{"num_hidden_layers": 16, "hidden_size": 256, "num_attention_heads": 4, "num_key_value_heads": 4, "head_dim": 64, "intermediate_size": 704, "vocab_size": 2048, "hidden_act": "swiglu", "norm": "layernorm", "norm_place": "pre", "norm_eps": 1e-05, "positions": "rope", "rope_theta": 10000.0, "rope_fraction": 1.0, "qk_norm": true, "attn_scale": 0.125, "bias": "none", "tie_word_embeddings": false, "parallel_block": false, "init": "orth", "init_std_qkv": 0.0281, "init_std_o": 0.0, "init_std_up": 0.0281, "init_std_down": 0.0, "optimizer": "adam_variant", "learning_rate": 0.00159, "beta1": 0.9, "weight_decay": 0.12, "lr_head": 0.0104, "warmup_steps": 310, "schedule": "wsd", "decay_fraction": 0.741, "decay_shape": "linear", "final_lr_fraction": 0.0, "batch_tokens": 65536, "max_seq_len": 256, "doc_mask": true, "z_loss": 0.0001, "train_tokens": 387200000, "max_steps": 5909, "dataset": "wikipedia_en"}
Each number is 128 + 32 x the weight over its row's rms, rounded and kept within 0 to 255. Layers, rows and columns count from 0. Numbers have three digits each. The size before them is the row's rms in percent of the matrix's.

# up: layer 7 MLP up, 704x256, rms 0.0651, rows 86-152, columns 128-191
# down: layer 7 MLP down (transposed), 704x256, rms 0.0623, rows 86-152, columns 128-191
# gate: layer 7 MLP gate, 704x256, rms 0.0675, rows 87-152, columns 128-191
up86 095:127145146150139133174208109185120153110135126144129162124205104086140121180062142140066124114099120138094105160097139158101113123149091130115131098141157122087165110138090152121094119130121067
down86 098:121115138179134112129063134152165116137125127141118195176126154134119137101137095169107107083179112089191149143190119148136082098115134138141113171133128144168120149109109142109118137110167142
gate87 104:163146132131141136126097153151146089113186119149156090169125137146141140120196111131143158118137176185103162041087187194140159082142138151143178235133185071100126171086144116140255143098102135
up87 102:140110180123120157102106074167111073040120136145116171122117131119052122153072128121127143139092138089174123153136115129102151145079144173080175189059184128170162167114137134165072128184132105
down87 103:159090142105160139166147122187136106102097120152134117136176075112104093077159149186113172103123118118157109092124090174121083081146184119141133158168124142167173102106114210076102109204076134
gate88 098:107082128137175163161148157108203120104152085102138111182085140079122109156076141178159177142164193066097161138128116123115131108118146083088142123165137131144102145105162061098160089157114094
up88 100:174112114127094171119092107132071111173053137171128148122112148166152130128149112140155097078106090110135157103121127157117100089071151074115141099045091161088150112126122158066176091093132143
down88 102:060116118157103125087094184152168087146107183068138118088094105183130117085118075142160133149111151088115074114162161150122130058126136130129180130158211093153132116149121055099144119141130100
gate89 100:099104097143167093161046175079143111142100161194109171110139177171125103164136102172105113171128164068120131121100111166187103116132174111172172106173152137156132133114141140149166077090144139
up89 097:103100111101202128168143086100077102119145131121117136143111123109072118144115036113136137095161126176103107122145167109097169111135089155133074113132105117174134141128126178118127180138073177
down89 098:161185131153147112067022149101077153091085162105128113161142075142132104161176160155148129106143137096134069208098072203173126098176168110168143151096125149140171099117115132117098142135090104
gate90 096:118089134165182137145089127161136103122135133114148144156079162183163125114114148095125189151118133108140130132204114136118171158105076101165181109162145113150131156162126162110169146163119099
up90 097:135157050098146108136149150127152107096150143098026129123130101138131123186141186157130126126152102110200171147121106139123135123126105142134117113151101124141048117134124084184103093088134064
down90 100:158149117128123108166134150110127096135111127180182135075156099154119095133099115082157074111130163177157171115128168126181222144099098145137127125133088143101079130052145066132163112147130180
gate91 105:157105123137148077170133152175137169147188143079116142097147187156106063212130130101193084173108127144120094110105118118120105189113128125163134205140188129168122149185068098119108102103154065
up91 104:168160153154111108163166109140157154114143114114092098121150160140129127100125039094166125131079133124143135149080182125166177140142113132122079117061142112130109185111175119118125084113090140
down91 104:181120100116121097089119168093165118108159136135084142158136134136162160141099117116164093148176176133117098119177159183144144099116177200116155144113084128143088151179113115120094174105115141
gate92 104:126143130117185054164117149102057120179127127137134114147141093153096095143134138118175121132115109099108108112137211113164107192148117161109122069143126181125124135157091162142121109132143103
up92 101:097073144108139144121074069101171195096133153114154150121152136145095124061075144121123124163123121100091085065114085120099101137102221115136068160055137136118117113152107068167090116142120108
down92 101:126165145151131191114193147149109139191152162127099115147143128110094156148134087144124139056114125144167150121174177095144124110128139127108150149099154105112103142103113056109154133081163164
gate93 095:099107167123126076169099120134125130126167072128113133136115161166168084130077167131136150091093208131123169119104090106198140045119133105173199133102150126124092161049155096130101143183126107
up93 098:092115149145122073148136188116090100029096167135133181124119130073160146077079170167102099104087117127140144130181117141149085126159135107116171099114142113103125133121204092129136102138082093
down93 095:189165141183098114150131076083122097140135172110107149111148112096131146123105141144156071109090137150141092122112148148118128136123069137102126101186112165167179075096145164175179138115120181
gate94 098:114118140099170113191069153158097151180151076082102147134110126102146127097092075077153109180064116136131142130177128093088140178128154088149118126117180130153125166124144092165186098144122143
up94 100:105123055101137141146153171013163096181156094159108200083137119134127112072123164143163105106088129183130134149178099149116143115078155140090092142165157103100124110126146118163124112066143107
down94 098:120148150097167138180185080167155161154112125131145154127170095086144150156129151163116106148087100127077095122165107106137126129135093107200152135107084107169131129140123137123093075108198092
gate95 096:089093124138102123113141134156105153122155151169137145116104139119166104133112125142171093115134139111128112153084101170121121120090166163093229111205119203178190189078069125135122057161068153
up95 103:101165176177165110127154152132124154118131168158120081183133120117135085107150066134160092147125150151096186185101135112187138110118089155105130101188080165148076153107089178124135116160139163
down95 101:155138154199131073140134134165086182113083142141116120179112131151115110107093107089123142134156129151118145150111149156083126146102108141100131108101058161096122061062133153131167129141112183
gate96 103:150135156053148166163057127091125125141098132151107122124097181134084131148121039121079144191131047179060144131170185113142148149175073093129165112130173083172137187130086110127162193069157157
up96 104:082126115133094124131124113169121088094117080126050044152131091085131110158086118166144093152113082139167132165180188063097077151203124179115159133171132122127149172103100133144109138113150217
down96 105:097111151122097121150107088171117136113143112096141118203110094102093127189191100118117090119148115127089101164128124111139130096157109141166064138089200140130145140120078151125125117120137151
gate97 106:101128146133156134160152098163171122090172121132117166126093082134111141196178136095155144204108139175138139128126114123093124093160184122157183197094160125187083150103125093144139023131120193
up97 108:110123119096069093065120113140093126112130091095079106089122116087135069121153131132095113115114139149176168168104162121165128100126053092082142147162155161130123183130119096082122089163126156
down97 108:088135140057158105125109143106102145143153084118129152159145150122107179115137173115194125107093120142102138148159142137136113112138141156162155139096095135119131124113145109169119066105113151
gate98 098:132099118174116136146125088178186159155157074122083063174188134137058098142106154148157109139133140156117092111108101175135165128045092066159100156140127138114115154118097149137123115115076080
up98 099:137168127156112159107170065103122120099131159134112127118167052089116111140158060164109117199152170093107178154163107120107145148163115168117110078172125176148101109118135145131124094111099152
down98 102:138111148126100101161148138105078106112140172139071157130148137093146164090174108123092165085151075129143129123118193155155140078071123230104134163141123107098103095097149099111145131068126137
gate99 101:174114117156179136128085083194177118108097123121134111140140157117156126171122088110157126195110158144127140139119169085199113098082158153128116121144153113165139133128116082177183115089053132
up99 104:168069108083135133101128085142139125117129116089095144082108120047147111134227144129143139156112102123100105165152163139115149149136085148130120102145103119145128145107174094174130097171096109
down99 104:112134163137154139126152074131120147123126158090115126125120126096141181202134126115115166173093160121146130117130114073169149060143116207134132072095098152133129116133153140158149136091117159
gate100 102:120144188174124113156099193119144143046133174142096067152112148130095115093142148136117144172086159103139027085142150165129157151144161075136135103070169210124120085130115149166089130126139108
up100 100:169176096126085125086147125126088146107179110174126128151140108155117157087152141113113115084080074123148122071167117138096179134154076176069197149170118137109140123151167163140135131102115068
down100 100:058141149133095090182169142160157123125129152184104156100115117160167099064126144076155163136099127102108155122100151135111074114112110156150117113109082088125122146140091140135112093129132214
gate101 091:094103103148190129139168159143149093141113094117130097120075136127184162133100162117085255106122086111151174145152188146100135091142115152127107136101146089150153157130166093060086096127098094
up101 091:207094129119123083152113135112168097128136100153144121124125128114133070115115170112112175102158161143127150101138131075133217169143184151147143091118135109168148153059173159112180130075099185
down101 092:108096113091096150150177167148117077103138171139112086110109102138181157117103122116121131160132113124138140149200109167140088119116155143081149132123138113070075159151110103121095178194155108
gate102 097:152124128115132129156127092214189221114163110083129159110147134114152136095175183092119171104101119115095123161098123114113126133182100060197103163144157122103083168157108126151152125122109098
up102 100:109159168141174074107134130113166130166123124112094134097119124103107114185076155146122121159135126154121099088156130100105145113110181112162106121117117065092091107168179108083125161180152138
down102 099:103158077144120118177091133127134162164148112146161082104134126120107139124114073134106097174131100112086196181139163160112146172131130111109097129174113184083172053139180130116118155125093130
gate103 099:127133090221117140130131121171097163138114161183142129047110110090186126170166102046124162117123157146082110130113169139117200142194115089123081097167105160145190109099126138123111135066068179
up103 097:124096145171081197078151167176132101160086127103149134135101098164095112144166118114184144065090156151156140111137117092082100113108116140160077166110129065126185147133216191098102170129121127
down103 097:131120075149128099090118143081138160111158141103166140176143123146089174114139137161158138172129086141086114136109135062116159124076114130095134128067123131083112120122151134090134112110124101
gate104 095:132065139136100146135114118123166142094134098105111130174123181151105155115114159133127184116067098149140097131100183158156134121137162148147164123122126129072115139173136123206126124111126108
up104 097:109135156138087122102177099144123158123107148101104112167123119153113159108104114107157142161151169119085084082133166125098153108137105132127165106126116140090091193085111149122161154087149103
down104 100:133164083111132141115133147103069122124138182090125169130162157180117123145099112117096111112146127155117100116145168121112156099133175139136133207112102187104137118082200162138174123129142026
gate105 107:143102125113136147133076187121107123112195140115110094127131109106140119085099124084113108149101180126079092077116130117118159159142118112105135110093090123129149198154163130136130153099122128
up105 106:118155201192132160171149104134087150113123089084144107115149079121142155131125059099119121079160096167168103142161139156124159116115111066087122063109145139122113104138091185147130105125124096
down105 107:110141145159122175110094135110143098142121090146129058085109113134112101123104121073067145133134137074107133152118158117163162134137146131094123115080095225095173119142148125161098144135176151
gate106 101:109071126142103163177137123143092198102129131116112127107103140092117115089138154098147063123117109130121096125142138142138177139054168122149117090181136147161145157180175077155130151190151141
up106 105:147148091140099094139120131158164135160131071141151096160122090092078134118076128115151132128124121207121127072113139127092088162136088075130158151150087161123125113105123181135161146121137101
down106 105:099087118215103172113158090197097100093122121142180163084186144124118078147078190115146157165145095099127146120126175147036113116117060141075184152135090134098133129100118126129202142087138112
gate107 098:118173120132151126176128103126156095131154081161120114126110161129117144130131124125115116129090096132127108160162183145126122150157137152111140081143239079153151182139085120159172163127188163
up107 102:135133122101130119126121158199147146092105080096149147090128131125161077111178165088093164104106187138119115142104077140138129075164150087164106131146096158157096166135164134148151105144183079
down107 102:055166134171159153098182165123187140107095138151160082109071138110194095106073169125140124171121134130136120117124117175104167122066153134156127029107140156121113104146150078141163144150140155
gate108 101:171094119113127146163134097124061124097159084091113125103150132075101153160131178132088174119187151114127147105135168115173109107075168140122178164146092137165139200153152114156101063107116219
up108 103:140157101143112151135117133109086170119121137072161111102145134121094166162143137098177144181090168115130132186167156106134111115147108132115133175126156065196114116051128097147106118095114161
down108 103:101155126134139150115172115076128150126149190167097083094085133175137071111114088176081095134168142135153122147126151134119098096161065081126117101103088110104121104123129115121078126155106193
gate109 095:178107122081174096129101082141127147121124148164180154153101156197062120153158136092097089121139120182148146082170159181112108137110088153187168090180139157128046132120116108183129113179128117
up109 098:124122093149157158151072112133145127073126145207152108089157112123051164087198165094128142148111077111135151175139131057159114168159071123192121125094136135134132139086135081118113145134086138
down109 097:163106114101136186142096172116119149144074120159115141108157115113096151149111129089113170155074158143145141133188153126145088121116120141099086138107102199154094153183146089085084141110119203
gate110 099:128128122134133172131083121133102131171106111136174151136151080123143093136165102058116114134129091138078139109114131175104195096130164084126116132132106133082179148147130086141090063108116127
up110 101:136171104103111144131124072113110122172157112101103153127077164149140146087064134110167092066116144139133105128113113065074099093104098104093075161141132191106137135168105139092169135177121158
down110 101:123185138108195084166141082095159164142179095152153120146121150105082126172123170113037014120143093116124134165099122113120172159068183126164142132168121129100111094127159118127061128143141092
gate111 105:206097148136128179171092154150164116148142140120110116140094152123133179137050133128079118149134183110184119137106185097179155092110084117125120167110106064099123119141154175114142145124077116
up111 105:121114136140174116183120148118095121151173102128187178142127085170185150060124172126149117085128137147158116113110186115110160126127109123095170113154083190142110117113105164105134162165153138
down111 102:076109100168123145112123109124096081103143106099147114200170136134174122102118142106058147154095114089079129104114134161106116095124120101141117123137165135151090129084071101176179146146122164
gate112 102:107109120078166138127102145137181124081127126146149073116129144178106108103076060136166140192091130146153107122111150133143159134122144125107126099134112129161145143168150083206139102158151141
up112 102:125119160168132188163096139106161154084134081126171125175129180110085160140070154121079160095132148119123129096130128123121086164172105113100132107114124156137142149103090108117100155117140158
down112 102:169106151156133120122100099127155069124160181106134104153132132130127116058168160155141213061106143102085159155155076102144156121195135150160094123099146195090101135092101129176135098123116078
gate113 102:161154098121106106117112176173070127153197060117157108167136122156142095154161181098162097203102145127120136164084149126183136120127124158176121065155108137182069122151091072131113122110180106
up113 101:092174124171094162097144056184072120098203191154117121120143146132128138117140122126081186134149117138139153116086098088108112106114150107106078081117190104158140090097115114156149126065160124
down113 100:141149191145097169106075121110120100123138168196118156050134140160095119149112117141066162122180145145162121108107133145109160158135115173103108129142065187075095157092074091175199127116081103
gate114 102:108067101124160103143097107142144103104160137100116082174116134122143140160107127169121171188115144150131054087195159137141077156128174109131097145069174123118139142107129110134113162196163111
up114 101:107081109181157109155149091091120111126157153057157109089161163107099165187138075113132146106117132167098135096097171148115129151145155096083050079154111104106116146102055130095112132151110141
down114 103:155075104109142101111113126176096127125169107075149150089156138123075164082138118149122175137159119136155149078162162124094097113107191091084134104128137140156153094115162074188127107160156178
gate115 099:155154075125157112130088059129144122085125099160149115117122130123157067157151113146130115093104139109148165139124167084116112090133085053114091118126123161171161179121149176125175092088108134
up115 100:123126142140162130095090158103099160087130110171077112116190106119095133133179172179118118146159150135178107158084100132115162110099096208129178132151206113165151106193117145145093057138098089
down115 101:161155155147107140147158123111160126148159113203109157043140094129087131096144180137121108142114151102146177092141142117076110141104126193162148112121170159172139157166101138068095108104115148
gate116 100:117122126108111116055142113080140183135182155197130137124145128124107111162081088152080179119122131164147159124133144147130168132104208169104111123140147061141122110081108158187133120132096088
up116 098:140095127104167147095093131093141149110179114150146149042106121138149142141168149145133132134088133137089164142124146128096110093097123149174166093175102167175138099145159088113133172167065157
down116 101:123106168132136117090194162167109081154154149155196153111070131144105137132103112163173164090153136171119136119143142148156156121163119135081103098130122071108126121157102136114129089118158114
gate117 102:171136120157099160140071125112111147153214081126161172159142062200124122110141066070123195154132165151145138103141151130119109152140088196127179099176159103115110127155135084121127113110136137
up117 103:117096109168136146116103105151132112154175192102052162185078170111148146171144096111150170150134107105150114189177138154091055036126160206102132106104078171118149141127114180070131073141094105
down117 103:164130138139139158098223131106093133122133096145099079166115171092201160165134165056183109164159125150100101152092118130054081137105137147092084118099133129091150130121117144108180112132081147
gate118 101:138117131118123111139116135153117107146135117152085138128129145090105111152143155154120103134067136130153117134136182137086177115144146181133082115161150127187092174092187157169185088188130135
up118 100:092127189111133106162124125077154086115086155158084184106132096086083147093121115113162145121140114100155177119163127160119146137170097165170102088140163104096141172093151092152161057123126200
down118 105:122115115130121088140154106102137153128124172156170142135093127119174146143127140058195102147118096173127149152122119096189135130092097132151115154107087161094153083153183136157129148117070108
gate119 097:132109072153196119107110155147155150152131161116121099148064144140160110133167109089083216162184083133123182092030097148111088119109142145175129117137142189120135113146127162145119138110105115
up119 094:099114150174129097044063106057120132070067123125160143126121117150110157126138141173114189111091139151081160184124124122161154100152170172153139093131143085172086148091124160140152076098130166
down119 091:129094187104127087152193089112152066131023183136117105098099158148122137121124132123116099127146142142127107144142124143113077179102128148086111087102147185092193143124131085115112094188188160
gate120 096:162129179124062139123148087165105126142100096134132097147127159109122134125115073170164117128125103131154084149133152112110108125142155133088116132120042168103119121200137124136076053112121090
up120 096:094114153072189170108108059083110176168144114100190127113133092151097135140100100056167083153126117126098112121086149105158134111149123116124128121092091170096139140059109136155124196084086192
down120 094:130157135109132149106143117146177127163110086109151108133123127146130156149191154136099129120117103118119197121146068118177120134192140170128175096069158206113138115137082158075115101176140124
gate121 097:136108128110149129125134124124100135145102127125204066143129099112140110126103105120144147150138209086129076112131151076118169115170064130144150190107146165119158143114137105127162133107112140
up121 100:098113060123118166109151130150087187098121099132146075118127086154137149117129128114131077133141115158122117118155108150145180108073145142121144104137114122119163098104144020153134118079144154
down121 100:108130101116130236109164082058135181110128125086164060144147143108114132158118186113172163156096114111129110101140111181061111128110127137146122101157113124094076075096169112154181145120097135
gate122 099:163104124133177160165137149100159126152122128119121095132125135112119115144150170138136091160186121106118099140121122079117189190098144117188170131172179102109129149087121174166200102128120128
up122 101:144127151109110166135156141147145156091073131079170106180145128078147241131179104136097086114131116121159113086108112140072144118101100117146168118083149133078150138122157130096095196155122149
down122 099:161163175130106100109117116155100167105145184136057192109153178160119141166177131125103113118168119140134105138163106116073165063141119074149089112125121129124087178111168099067145079183153088
gate123 101:126141100136127173160140098131155131087187189086122087085047153154129081173086122098098099217127119150117134081141095111166100126130115147128179126120145159129087119189103182156130131112135077
up123 103:128130108192136117109155150155124151160108037087179095131182116092142138174112123094102158162134132109106197151170104125117155119096155118130131126107125031172163147115183093162152157146145173
down123 100:124135135192149141111129145147158116205116119131150095141182089140113171168142122134107161128103156126175104166127122099114183142159161129118062051124150058148077204104141111143116143159104152
gate124 102:122157137146127111096122116125099115127198132108098157118162146195178155104163152182141141066142134151102120090138204059114090111095180125106104155078164133108154108187181135180119135179098146
up124 101:147133127139117078120135083095122094130115086138138168100160068133157127134123119142077079186156135113117131188162109174171135077064175145130097180120127105118108144186142172141131080078151112
down124 100:149069160138104093117173099176134179136135120167156056121115115082140194107111150136102145149114122129139114141108112093154159149116142146173147092152165140112158120111096087104105128126115122
gate125 092:143173093061155159175107143098126114146126074079168147089108172144136175118097128175080108156118139114101119094131092132093047171158139119146156154128190160127077118131140131178160080085100161
up125 093:115114161096101186159113160121171104082127097158117107120133191186141083124121135090174146167154136079106113130109121121081129200113112170122119128098067102165088107135140093159125116156091178
down125 096:185122113181098123062175148156103151129106129122159189158088101101138104131127143122092135045127149138160120155153129140115100061143066129089140165121174124102071154092180154155174195123153177
gate126 105:150123120128140094123090173130144158180102117110091111119087107120142078134187138125122112143140129144139073075067158130167118124124158099164118091041171082125129114145122118115137122167115162
up126 104:096136078096159145090143124167164138196148119096091108076134102104112129110195060084124149108117161124118109133139169080127140137150060128174152063144094151090113139142146107106051104102169105
down126 102:107176144161116142158187182119108114118111150175114197171143125094118099119109132101144204107127150097167073110099109128134182170109147068076116116109136084155098128177091129111175091167140130
gate127 103:056057105100086098164139110121123104202197110169115154119113127153154137121097156185125085100055143124178132110119152105156128094126154185112115123137160141152140103163166073091104101112093104
up127 099:200102173112113139137147142093117153130127167159061153134154197141195150118124101116149108114037114156110140132118115082084069115135093231166137136089156111176124138169099105081154127163079187
down127 101:053113157162108145159067161094114094135180193092127101094093143127155032095232144117120102135073164137099122133115157143130127102103111178143067161126146114131147146114138154135182137141112116
gate128 096:134091125097179158120157157097169138141088142130106084175119178125195084078110123118184146083139109108141094076114145113114127200103145126120156106099132156150113138175174132117153071114142086
up128 098:188156151158146177134106137164130149126108133113054142153108160099169133124105115138163068051179126149152169085106084126111157122124061130127118122115108097098036105142047109142128112146158083
down128 097:139162087132109051092104124124111126095166069162120154094094133155120104160167087107109154138152187132128188122147114130153079119113102112137115190118178150106132135089092129121154141152110130
gate129 099:081133120088089132151095106065105091097170146144106120144091141125150183127117133178131143095139088117122127124184169126089097187161128147161054135118155123205141107119174138149141127092137151
up129 095:079127145149154148102195135122158137153138157135154139102108171140083085093124173157121121214115094203098094092073127104100115144132208155104130167151170108112182154140124097193171072177151144
down129 097:122193128144137137163105131109165149154106112148119116134194096080156159114127125117103119141155119112176158127104114112105177178078147122137119133208120153131146111132102109081107178183121136
gate130 093:170077100119148134104089108134118158174106156112100147118157067164120175125127165116087197060097155142140064122143139077126103160063078099096112110113128120099090125202179149150107161103141062
up130 095:206134087136119118119095109155106118134148087166111131130155169103187116084131133108139136106094111086107129174104166098116134110162184105079152121140137086137148070127108192031077126121097134
down130 096:135147097072120119147103119164153119159149138118107101137145110103075124108147111108162111097119129104104160116143126128171173154124124177128095166144130152069163165123151107150155114174120096
gate131 096:116098144110137115170101141143112091166144151135101089094121192165082115078151058130123158102102160122086135180151123115144125128095151160132137037125144097172118149131112153102135118127070172
up131 098:126123136106142112162086106113098143138130138066202166140130115123100120174132140115148117200125095155131109099138169192138119140124161138071168133245034134185113141092121093154175138099107120
down131 098:130121147175118163147169144087130080165104161046100133135108090112087125150086085159054166093088099095142123165198135073140143115100209147138118111149129145061138116131126126112094125131157129
gate132 097:138160133158149075133117130161086142158121119136155134125110107167170149158158170057022088120143081094171108107121103092150057119155104173158128119174142087136098132175167088129117138133127158
up132 092:101216109164077083128095110108170120127132081114088128055178140206071055097115136098135140139127129093119141071149103193123131139166161204128082142142070136121087138134119142144128181110095095
down132 093:164161140131180097111131176125149170158086118121079147132130075090172151118095164199170143066128132143103129159088137138172084119188157037151147139150123138103148144121155157101115103099125113
gate133 100:150112118092154108119106129138172099163122084088191099066110158107129116165133157066108187142081103156120133110123141117092100125171151142119099162082111160163139185107179126141124092130086145
up133 094:154134144124151126144155134151123142114144107056168151145121092138166074104117123081139087166104143131163097135114107153129155106048139126108152162087095142137105108105153110154106144123072151
down133 096:111126124124139163103110130097153091100175086097128075157160132091158174102159127119127082141107141127100142118167182102126108090086064074098137147149094104126169120091145192113132121109150092
gate134 099:115151103097156095093119160118154076121117136115140100171147031062092126178156134134074168135181156146145104114121136120117174081060116083159154161084135154143151178183127145119126117100135127
up134 096:154106070160094161117100199136178110168175124135166137153146076122103124138125089125169133137060100130153120163120146148071085158175170077088119128115099112143142160118144103128180121114061130
down134 098:147061127085189170130123071084069140113121130131181129126118170114162078094188142167127140137130114093135146142131163095122126077159119120131144143107089126122122101081185096144131168106153172
gate135 103:139122168127144202141148163165106122136151140131187230133087147107105131163134099117160154146146143144055085073131164119123099087094097129102085124166067166130122089145165152118101149129102095
up135 100:121123085149157109141104162102157145155101115117204226123124120122158101110124075161144149126123132107141158200093127122122137094144131089150069125097169113131139142078138077124169147147192133
down135 099:085157156139128111072163131124145145147118159151200082162138078111128177135126174153154092145019146118166087137131057134181178112172143118130136069138139120139117079133104107110125091137116097
gate136 097:119126149132174133133170127189090115118150176180140077096123133159147143072141138145060083113149241062167136072147103110139105126126127113193147126080087091095104117123102148089168090078150125
up136 100:112075142123095232147115169044093127106149145162148153156083186091121119139185187138133150109184133120153124129154174107153182133161149143121131112089130075106145118164144139128081175165124140
down136 101:124124111146116097172164136085115140117143108153096135150151148118108161152140108058089163170063114110149134105052151091128101108116093092085142145093153161081139143128172132166060070140073105
gate137 098:061103173150177158148140082123131139166086088124140145075120185086094099106171104186133102131094149134115142075076162058112134067196127095148165103119107142142135073152143141172096178127077107
up137 098:148177074054149113104139088076126132177100112111156129148102148175116150129146118196107149138163180166136119112094138130136164170146082137076095184128102136081071154136140101102129120125113124
down137 096:091156178156165089108180123155136075144125131121147115106105154145123128167103123183107154120131152124151122147138141142150175076120126109234173154065157156166108092093146101116124146104077118
gate138 100:119116180157129118121114164153112126119134144120104095144168182196113131182118088097145125207087095173145161107134095129176114072195138131134153224070127182142090156159115120169169121088062118
up138 103:123133177151137116106147170139134061094098139168116106076128123115137127105143132038185107107092096118142146165151089146117096155124151112128124113099082129120174084147088148087141151096097162
down138 102:117108144058157140142136074088133121133156052168134177154065125138164129090140101148134189134133073114129124145164100110154129117114114126112166145122109110107155130096077158165149164104152186
gate139 101:091114059160115122127116150151147158109170054096148198151096131115116160128139170152156156104086080146138088108115092095186102123130166107145152171152145206108102136133166075150090112153125156
up139 101:140102097147067138142120129164061146156073134154150151173158086125107093068139183157151078140116201112150133137110107162104067148124110083116112076108138140108106141151134168162170090076143084
down139 100:122175128147109157105108155160124169173146105191107110099110083117162095172161113091187084129125086102139131072102145089143092126125136116135129126123147106193169089038167100153111073138116180
gate140 102:146173112152149184150115152156144140146065122121150126152137160124127112122133145141150177137078077175140084082092098113169177084120119115099121094188130155144126139091126154145169141129102125
up140 104:134115156068140195107128188117172163142075148127118117060159088123150136125080156121099137121105080123203132087055120153136116067183132137093134117095101139175127127150152160123096175112143124
down140 104:191159128090098152112155071119094134083152145106107157093152122137147077120079082118110093099098120097128178093135160164152031118148094118136187128092135136082101115085095144173147164101113105
gate141 099:124116078200118129158126131136183161132137120115148099093087149181152099138121095131078177085182161136143055107150143163171095118152158142166156094134125132153097153116133138141132094134135160
up141 100:196102174114157165159110198151075124186095172138171167067093113137118151114129128116093126135159158106053137112111124096121097099126107160135150132111094144098159140190118148116092144059123111
down141 104:115058156099133121101139164105153131138169160123085114164131091152109138167151144095194185114084109131156105126073117109131172136099131120166106138110126147175142129168197162106103135058032076
gate142 105:125119140104113178148126112120057155159138140076178134169151130110129142162131171146170097113112182137123091099153099120160053179161120103108096149116134146120127134109163061135111121148146077
up142 097:095099147104126081118152142124143138130084087098113149114154149162106118097152097135133125111125143165132165122088156151108146145092154130128112128140104170107098164149149126133112139182083130
down142 098:157127116126145119131137155154158149095174083176114141074101111155125099153162050145111149096101078112127120176101182145161081118119125165179130081153151182155058173055113113102160078181111085
gate143 106:138104088128171141189102140160115130142119201144133146120072105100104106074119111161174093142085136174065092044094180161140152088124118141169086114119126115160146131145114133123088143139104173
up143 101:080119157090164115147147116120130125102123172100183168145116142128174185154081154180101174113118087136122139147082121149135154153191094122121103118079162103189122147150134156177153137137126149
down143 104:138113142126110113142133201152128184126136205150140135169148108150112128085089107129152104110096072140109130094161153163124144096139146107088148138094114155165125088115127092029154032095076069
gate144 101:055151131178109124158153127143099104151099133140107165141111176119117066125117126120101151120103153120100151108165125084095139127165143164142152108092086124184086143107088155194100124186091080
up144 105:138145150128111116120113098109134140101142107153166189123160126135081161155116080108093091136127107115147152133107130144157156183170126088117102176142179138098204214186087119119128102135163138
down144 104:084129160130124089117131090146069174128133142114045133165109165125138093195127120132078085134114144107182145141136116096134124127123135116084145154129170110140114143118125155123078106176146069
gate145 095:145132166118097154129120146150136175124129130145108150113157142181139154122097133139089156139124104207182142145129089123108188146091122123120118093123117097136107175096147120152101197091076075
up145 098:116116163103129109162138121122160108110113075092096124136158115143117064142179149130130098109125112164096144135129086055155097102115110081164179104135123069153160090102120120169165117133093194
down145 097:152095145151149112123193115102111176156149066122095176135095176139112125164150112122091135094103164104128155159115110159128143105147105065141083112105198115123096122089105157150151091139123118
gate146 102:127109146139089130157187087204079115135169195121141089203125113113175116084107103050057133135115138094115137105143136171182127120131116145086197069099164091148090159106111138032159101140095123
up146 104:142128175088146135136178095136126158130135134166093068143124138141127086142151061128166103134124104143139145116144116130110079098156106082071128175109113091076140110133133091105133189134156146
down146 102:122103110177116128155120171122100155161111140148164063152131169133186097085142067040165144159137113125140130169088131156132175163107126145114146083119167098188130062067140121078204045211161154
gate147 099:091131095152163096098124174110190068116126096066133105099109175140122057183050138080140138136095111084127081176177157169142185091177140150146126196172126158162168137085185157164140120119103186
up147 104:078203069117078152124147140146087186107143141108142118101111089116124087071156181157120088155029120115132156145115130130123107168110055131163177129175135143156130119081086144102117162117178122
down147 104:123145101147096109152112128137110110092085153119159144072089154133133118087152131140194112146138150133154103135198130129074079100184079073102084156234159104158151098092138126134129168167083183
gate148 098:090154131143099155111125096184144107092100083152134059147074169086096148112086136107151106079072118128116116079141131148091136179125084127088110114143149139123174129104127139162123187129127118
up148 100:088099107125098062091166056171124150135136122103126177083117131131129162122086113126129122105060146070107111191149124135155158115125130067119066109128129069135127069133118094146149141126077147
down148 104:168140115144099109132117130126084125114102082168098086182120119123143103144122145129143127127112111160109165088167171142196123092107180125137157228118148131087121174092094096143165110155111140
gate149 107:161156177082152171129083057138132158141138112132117101085076119132145067148154065114103110155109081160062092128145184155143108146116162095102166133189131158155125103111122094150087111150139170
up149 104:173115158107098092143129135159170122162115109139094082134199173136091109121143134093103141118152149101120081136169135181077060145155102050136097162098112113058112156136106149142184093115147125
down149 104:156155107135135136109134142093154164158110105130131121153184134115173144153111106201167148113165120122106082112145111102128194101136086105062116143095149177128132158131112108120192125107112073
gate150 101:130130171094156104158098115166171081150172136165101159120086100100160107142100173197090166170117145115111103142145190068156065066095130094132110106091149157147085097092128110143090107092135112
up150 104:152089091074135115134151151173110115120189178180186137137155109174125159147113123082085119158107144108152137087087198131153163126089081195149159140158211088071145113064100155086156098083169189
down150 103:218155130170164089132146086124122099116102143165100140129113100128140085142102081107174143125102096167069123144040095093128140130155156161090103158149088208170119103143105121108134127187181122
gate151 096:098120117164136212141109150149075180155154155153177103161110096152090138149086109156167089160083153135118114081164142103143141094107134085098127118151134117130102097140123109145172160127134160
up151 099:096099152116134074097107112149094134096111107136178109088117166128109150144114147142123087107133134110108092129073151153145146125184084144110177180122124120169066076143179112075096117201136125
down151 098:155144105128182102149123104137066090110101128155174154178162172157137121136109121146127128136141133104146132127050122154123145114113092095066124135154165115153135099162168150114085116130147141
gate152 094:088123123179125085185155184160157094107102068128092117131079108160114131196148146151170111112070090102151084125058137146126134126150153154160175175106078125134080180121130059142173111127086154
up152 100:125135121094137121195122112130114112150149149086094102101050173099115048092085153159125107142129093058113148165166160187163123055120183108102153156062129130128155118153148149094068135142120072
down152 101:139100112191152090154117129136119093151143131144186150088057113130115076143106117154201122206111146186114120137105113118179129074136108169141124148110148165111100137144068112113104155093118106